Each number is 50 + 10 x the weight over its row's rms, rounded and kept within 0 to 99. Layers, rows and columns count from 0. The size before them is the row's rms in percent of the matrix's.

# layer 10 MLP up, 512x128, rms 0.144, rows 422-447, columns 0-127
098:50 66 59 67 52 40 45 62 38 49 30 54 62 41 44 63 43 61 55 61 31 50 48 60 47 39 48 44 55 27 65 38 46 47 41 30 55 78 49 61 52 46 64 28 51 60 53 48 42 51 35 45 45 52 38 58 46 56 55 37 62 38 46 44 62 50 47 52 53 57 55 54 43 47 63 42 64 67 44 58 38 53 44 58 38 61 40 48 67 45 55 45 60 53 47 34 50 39 62 48 50 43 43 43 62 50 49 42 58 34 35 44 51 59 65 42 64 45 61 44 35 37 52 43 74 60 58 43
101:59 46 33 54 48 33 36 34 37 38 41 55 67 54 61 44 56 71 45 46 53 64 56 42 50 47 60 59 46 52 39 44 44 51 62 62 58 52 43 47 58 70 68 56 62 55 40 44 47 43 57 66 73 45 39 44 45 57 57 53 49 42 49 69 53 45 48 49 46 49 33 59 36 44 47 33 75 63 47 51 55 43 63 62 45 54 37 48 56 61 34 46 65 32 57 49 56 48 58 35 44 53 46 48 45 71 56 35 47 63 66 57 44 59 42 63 37 54 49 48 24 48 45 43 55 48 46 44
094:47 40 45 45 46 67 61 41 54 35 42 48 40 53 31 52 36 54 39 52 46 48 41 72 51 45 62 49 53 68 48 49 61 51 54 53 53 69 55 59 54 62 57 58 44 40 37 50 67 56 39 43 45 50 36 58 49 57 60 52 59 66 51 55 21 58 50 55 55 56 57 43 44 55 41 51 49 71 49 67 51 51 49 56 39 51 53 60 36 74 59 42 49 59 50 31 37 59 44 54 26 44 42 31 59 47 52 38 45 52 55 45 40 37 59 40 37 52 48 65 57 42 34 44 63 48 54 23
094:65 54 56 53 49 54 62 51 35 46 66 54 33 39 49 53 63 55 60 38 48 30 59 70 37 54 54 61 48 26 48 41 58 65 55 57 71 56 69 41 39 59 66 58 47 51 37 55 47 28 47 39 52 44 55 56 53 59 67 68 40 65 28 46 35 53 64 41 52 42 23 48 50 56 42 56 47 54 47 48 50 47 43 59 58 47 47 37 53 49 62 53 48 64 64 50 55 49 35 41 44 30 53 53 61 60 61 61 43 51 60 47 30 37 55 49 51 46 42 45 54 52 43 43 57 51 60 45
095:58 54 71 47 48 48 47 55 37 37 67 65 45 55 33 48 40 33 53 46 36 38 55 29 46 58 42 35 36 59 50 39 47 60 47 50 58 71 46 42 43 46 40 41 56 43 51 66 53 56 48 42 60 40 67 51 59 51 43 54 34 39 48 49 41 64 67 48 40 57 53 51 50 55 40 61 45 48 53 44 50 57 49 51 38 42 50 37 56 82 57 41 54 66 68 53 74 55 52 47 53 49 47 47 52 48 80 43 57 59 45 45 53 61 50 64 41 55 34 53 32 61 54 38 56 41 41 40
098:38 38 41 59 56 65 42 60 63 47 46 54 54 43 50 41 56 46 71 52 31 58 54 49 58 51 46 40 06 38 82 59 65 57 54 51 51 56 65 46 44 59 56 46 58 55 41 50 58 44 31 45 54 45 47 38 49 41 50 53 46 66 42 41 34 46 49 46 37 60 30 52 48 34 50 43 53 62 45 53 65 54 67 47 49 62 45 57 60 51 56 36 57 38 33 60 47 54 46 58 44 46 54 55 49 33 53 37 45 49 38 51 51 47 64 48 49 40 37 51 49 37 60 36 51 51 64 51
093:45 51 39 63 56 61 48 36 51 55 61 59 67 41 54 26 39 54 33 49 45 63 46 48 45 60 40 29 46 43 55 40 55 63 51 49 62 55 46 39 51 64 54 48 58 63 45 55 48 23 45 49 66 31 58 42 53 68 52 63 44 37 45 56 59 37 53 57 59 56 55 73 26 76 62 42 50 59 73 28 60 55 57 54 50 39 50 56 50 48 50 40 50 38 52 38 49 45 41 47 48 44 61 51 50 48 59 56 58 57 45 55 54 56 60 49 53 64 45 50 61 66 63 34 49 47 42 43
091:38 50 59 38 32 49 55 61 58 30 42 65 42 50 49 45 41 56 42 72 49 55 31 49 73 53 38 29 50 47 52 48 49 39 57 68 46 59 60 39 56 47 40 57 45 51 21 55 41 55 33 53 76 48 56 50 34 60 64 53 68 53 47 50 43 49 52 44 46 48 58 48 42 44 60 38 42 42 60 54 75 48 46 54 36 40 66 48 43 51 36 41 53 47 48 57 57 53 42 56 49 32 43 41 60 47 29 34 62 45 55 42 45 38 49 34 56 43 52 56 55 64 49 44 60 46 47 44
093:42 42 31 69 38 52 54 53 58 63 50 44 45 43 73 51 27 48 54 59 52 46 46 59 49 64 50 54 45 48 57 44 55 52 44 37 49 44 56 67 50 41 55 36 33 72 43 44 53 50 44 39 36 60 48 63 43 51 47 41 25 54 42 42 33 48 65 57 58 61 59 56 55 63 48 52 50 57 52 46 74 58 52 55 57 40 57 60 44 48 66 44 27 40 52 39 35 42 55 48 61 43 39 57 43 22 51 60 50 53 58 50 36 48 58 56 60 35 63 39 43 55 49 55 57 46 33 66
095:50 57 54 50 41 56 39 36 57 58 54 60 49 51 65 50 48 61 65 45 35 70 33 41 47 65 43 40 47 52 31 55 59 62 52 56 53 46 48 48 41 54 49 53 52 60 60 60 57 51 62 38 35 54 38 54 49 57 66 46 45 60 47 54 53 36 54 50 30 54 61 49 52 52 47 55 25 51 35 51 39 85 49 46 58 64 47 53 36 39 50 58 41 45 47 58 65 59 63 51 43 45 59 66 51 41 51 38 77 33 48 47 41 42 48 55 66 48 51 52 58 66 29 51 59 68 63 48
094:50 32 63 55 43 58 66 52 47 54 60 52 52 44 48 44 38 49 68 52 47 64 46 58 45 52 56 58 50 48 37 37 38 65 54 43 58 67 28 53 38 55 49 56 45 60 53 48 49 55 54 40 55 45 50 50 40 63 39 57 71 52 45 52 43 39 49 53 34 43 57 53 43 26 43 70 44 68 45 53 80 54 46 51 58 47 50 58 37 53 59 50 53 31 68 47 49 34 50 32 60 64 51 63 54 56 46 36 50 55 56 75 50 35 59 45 36 58 54 41 48 29 53 35 40 53 40 60
106:43 45 64 36 49 46 48 54 75 47 36 64 46 58 55 43 44 36 54 57 67 44 56 27 42 68 55 56 54 64 64 55 63 46 53 57 26 38 61 55 51 50 54 35 55 48 59 44 44 33 70 49 42 29 44 33 60 58 53 44 58 62 54 49 60 34 58 41 38 44 25 42 55 46 41 61 60 65 49 51 54 55 48 52 47 58 53 36 61 60 34 49 53 63 67 44 50 50 56 39 44 55 51 36 44 50 46 47 60 58 51 52 57 67 46 56 42 51 55 56 37 49 50 28 63 60 40 58
105:55 52 46 32 55 37 37 43 45 72 44 45 44 28 55 45 60 47 65 39 61 52 50 27 47 60 55 53 53 30 58 59 44 56 47 51 49 36 52 56 45 53 54 46 60 49 37 47 61 49 29 55 56 55 46 58 75 60 48 72 56 50 59 41 37 42 64 42 80 58 50 43 51 45 55 44 71 66 47 51 46 47 41 60 49 59 64 37 51 57 50 58 36 49 59 58 62 33 55 65 52 56 36 67 36 55 56 56 39 48 59 51 32 71 41 47 53 49 56 46 43 61 53 54 38 48 55 52
099:63 61 46 56 55 36 51 52 59 33 38 77 32 43 37 42 68 55 43 51 57 50 39 61 52 53 56 68 69 57 52 47 53 62 26 55 35 40 46 63 44 55 64 63 40 47 40 42 48 48 35 61 66 55 50 43 52 56 50 38 44 47 51 52 76 52 53 53 58 72 58 56 53 52 53 49 52 59 54 51 56 59 37 52 42 37 45 44 56 62 51 36 52 47 50 47 60 56 65 46 38 69 36 58 44 49 55 40 59 48 63 57 54 35 36 53 52 67 42 21 49 39 56 45 57 56 43 50
098:47 46 48 40 56 60 66 47 44 42 47 51 58 36 55 51 54 58 55 33 36 42 40 50 66 50 58 49 39 40 57 76 67 60 47 62 55 42 58 47 63 72 47 50 49 48 55 56 54 48 27 64 59 59 60 51 40 51 61 60 56 67 47 53 45 62 40 50 51 61 69 51 73 31 67 30 48 55 65 63 32 61 36 53 48 52 60 50 41 33 49 44 45 50 45 49 52 71 55 51 20 50 60 59 45 50 44 43 46 61 50 49 47 49 49 66 45 37 56 53 39 54 38 40 52 62 48 49
100:58 51 49 48 67 36 40 27 51 59 44 57 65 40 47 69 45 47 45 46 56 60 46 51 50 61 45 64 46 42 52 43 66 48 47 44 47 62 37 27 39 45 52 41 54 66 47 57 45 55 31 37 58 36 60 42 45 47 40 46 37 34 57 50 69 55 48 54 53 59 43 49 44 41 69 31 46 45 43 68 55 43 45 43 54 68 62 36 40 38 52 58 39 53 40 41 53 56 43 43 56 62 33 54 58 68 51 39 49 72 51 44 61 57 49 59 68 37 61 57 43 69 57 35 50 45 43 60
108:42 44 61 65 66 61 42 45 43 65 67 53 73 51 61 46 58 62 54 49 42 56 37 46 42 51 45 46 58 51 51 33 37 55 43 61 65 51 62 41 68 45 64 64 68 41 44 52 58 46 47 43 42 50 51 53 64 60 57 59 37 47 42 58 57 52 67 50 51 42 37 60 51 22 51 44 60 53 44 41 57 63 47 57 61 37 35 56 38 59 61 46 45 59 61 44 51 48 67 37 47 55 56 61 48 32 60 32 27 37 49 54 46 70 40 53 52 56 56 37 47 56 45 60 43 38 38 35
094:39 36 57 35 48 34 43 48 62 52 45 48 60 46 54 46 44 58 40 51 47 23 44 74 54 67 63 66 37 51 60 54 43 53 65 54 58 50 36 49 74 57 40 26 65 47 49 48 54 42 52 53 59 48 61 55 49 51 52 51 56 63 51 51 56 47 43 34 67 47 64 52 44 39 54 58 34 41 47 47 65 47 67 49 43 56 53 34 61 54 54 79 43 50 47 57 58 37 55 45 48 42 79 72 46 38 45 38 55 40 56 49 59 40 42 40 54 52 50 55 41 52 49 50 36 59 50 45
098:47 59 56 56 44 49 46 43 53 40 60 59 44 50 53 45 33 43 64 44 53 55 57 41 61 43 51 43 44 28 55 50 53 40 42 68 50 43 70 64 48 41 46 57 50 52 39 33 38 46 47 22 51 55 49 45 56 53 41 49 44 71 68 44 67 60 46 37 41 61 40 42 61 53 53 55 44 39 59 51 45 43 51 47 55 47 49 46 36 47 57 70 34 56 32 46 64 45 52 40 64 45 64 46 76 62 50 38 51 43 58 55 30 52 53 62 51 28 55 54 39 62 57 43 75 47 43 33
108:59 49 31 57 62 54 38 32 48 53 60 47 46 68 30 52 32 54 48 44 56 64 40 59 40 43 52 56 38 56 61 47 45 46 57 55 57 33 36 77 41 55 77 59 34 41 46 47 48 36 48 37 37 56 57 40 49 50 57 47 54 54 53 31 45 54 60 57 41 54 41 53 57 49 47 46 48 49 50 61 40 58 27 58 47 43 54 35 54 59 31 59 51 47 49 51 56 40 67 53 56 65 61 68 50 28 47 34 48 53 58 39 65 58 52 32 51 61 45 42 48 59 38 49 57 58 53 35
137:49 35 52 51 53 67 46 60 58 60 45 33 37 57 48 48 70 69 49 33 47 49 49 41 36 52 66 50 69 55 39 52 50 47 41 54 56 62 51 59 33 71 49 67 60 56 50 38 26 36 37 63 48 45 52 58 52 62 53 61 58 49 40 36 52 50 55 51 56 31 47 51 50 40 61 51 51 49 54 49 59 50 57 44 48 53 41 61 55 58 56 47 43 51 35 85 59 58 43 47 46 46 35 63 44 50 50 52 52 37 40 31 58 57 63 38 45 34 54 46 48 36 53 32 69 61 43 59
102:56 48 46 41 46 56 46 65 65 53 43 70 64 42 28 48 65 53 61 56 50 56 52 60 38 64 46 41 40 58 55 36 26 51 34 58 51 44 63 48 37 61 43 54 50 43 44 59 61 53 35 50 54 60 50 48 68 65 55 65 48 62 35 32 34 49 61 53 66 59 41 53 72 45 50 36 50 47 32 49 45 58 36 44 35 45 59 38 60 59 35 47 51 47 49 60 42 46 39 58 53 44 57 44 43 27 58 48 41 59 54 65 45 58 37 42 38 43 44 50 48 40 44 43 52 39 49 26
098:51 55 52 37 65 67 61 52 54 52 55 51 53 59 46 66 78 43 34 61 55 44 35 62 43 63 64 64 42 47 47 43 55 46 37 61 55 44 48 61 50 46 36 40 41 52 43 54 58 27 53 38 51 50 68 39 40 53 43 53 56 60 41 59 50 61 57 43 50 50 54 13 40 56 24 34 55 56 54 46 58 50 37 72 63 70 37 55 43 51 45 52 49 47 57 44 33 35 53 53 51 47 49 55 68 37 50 49 52 40 47 66 55 63 45 44 39 40 49 49 49 48 45 45 54 62 47 59
096:54 64 48 47 65 50 40 56 29 45 37 48 44 57 59 42 55 57 53 42 44 63 52 60 58 45 59 47 73 66 65 39 63 50 51 51 52 48 44 45 49 25 40 37 71 50 71 50 58 38 43 43 53 52 54 62 56 41 63 48 50 71 55 47 49 60 56 50 44 59 34 49 57 42 56 42 41 60 62 45 37 49 40 55 52 52 38 33 36 55 52 86 45 35 55 60 43 46 70 44 51 58 46 60 53 41 47 43 53 43 46 49 44 62 49 57 43 49 46 52 73 43 40 57 47 39 46 27
101:60 41 51 50 57 36 61 60 50 26 63 38 33 58 48 42 40 63 44 52 64 72 51 64 53 45 60 49 55 48 41 48 37 43 34 57 53 41 63 30 54 46 54 60 48 49 56 67 45 36 27 47 55 48 58 30 54 46 43 35 54 41 31 49 67 48 53 62 61 54 50 58 63 52 57 33 56 48 52 43 48 45 53 58 53 50 50 56 33 49 47 60 31 57 53 57 47 36 57 34 63 44 52 65 58 54 50 40 77 52 55 68 40 54 53 57 54 49 41 59 50 56 59 51 28 52 44 34
092:68 35 50 48 50 53 47 76 52 55 47 51 44 42 46 58 43 42 75 52 50 32 49 43 59 40 49 47 37 49 48 50 33 45 51 42 36 38 63 49 60 50 33 53 51 54 49 63 69 45 49 55 54 59 73 52 70 59 54 59 40 62 52 55 38 40 58 46 60 59 42 51 34 39 45 44 52 50 45 29 50 70 53 47 42 68 57 43 46 60 44 34 40 40 48 53 58 65 43 60 56 49 58 62 65 48 29 51 48 48 38 48 53 63 40 38 53 53 57 54 36 71 65 34 54 43 54 64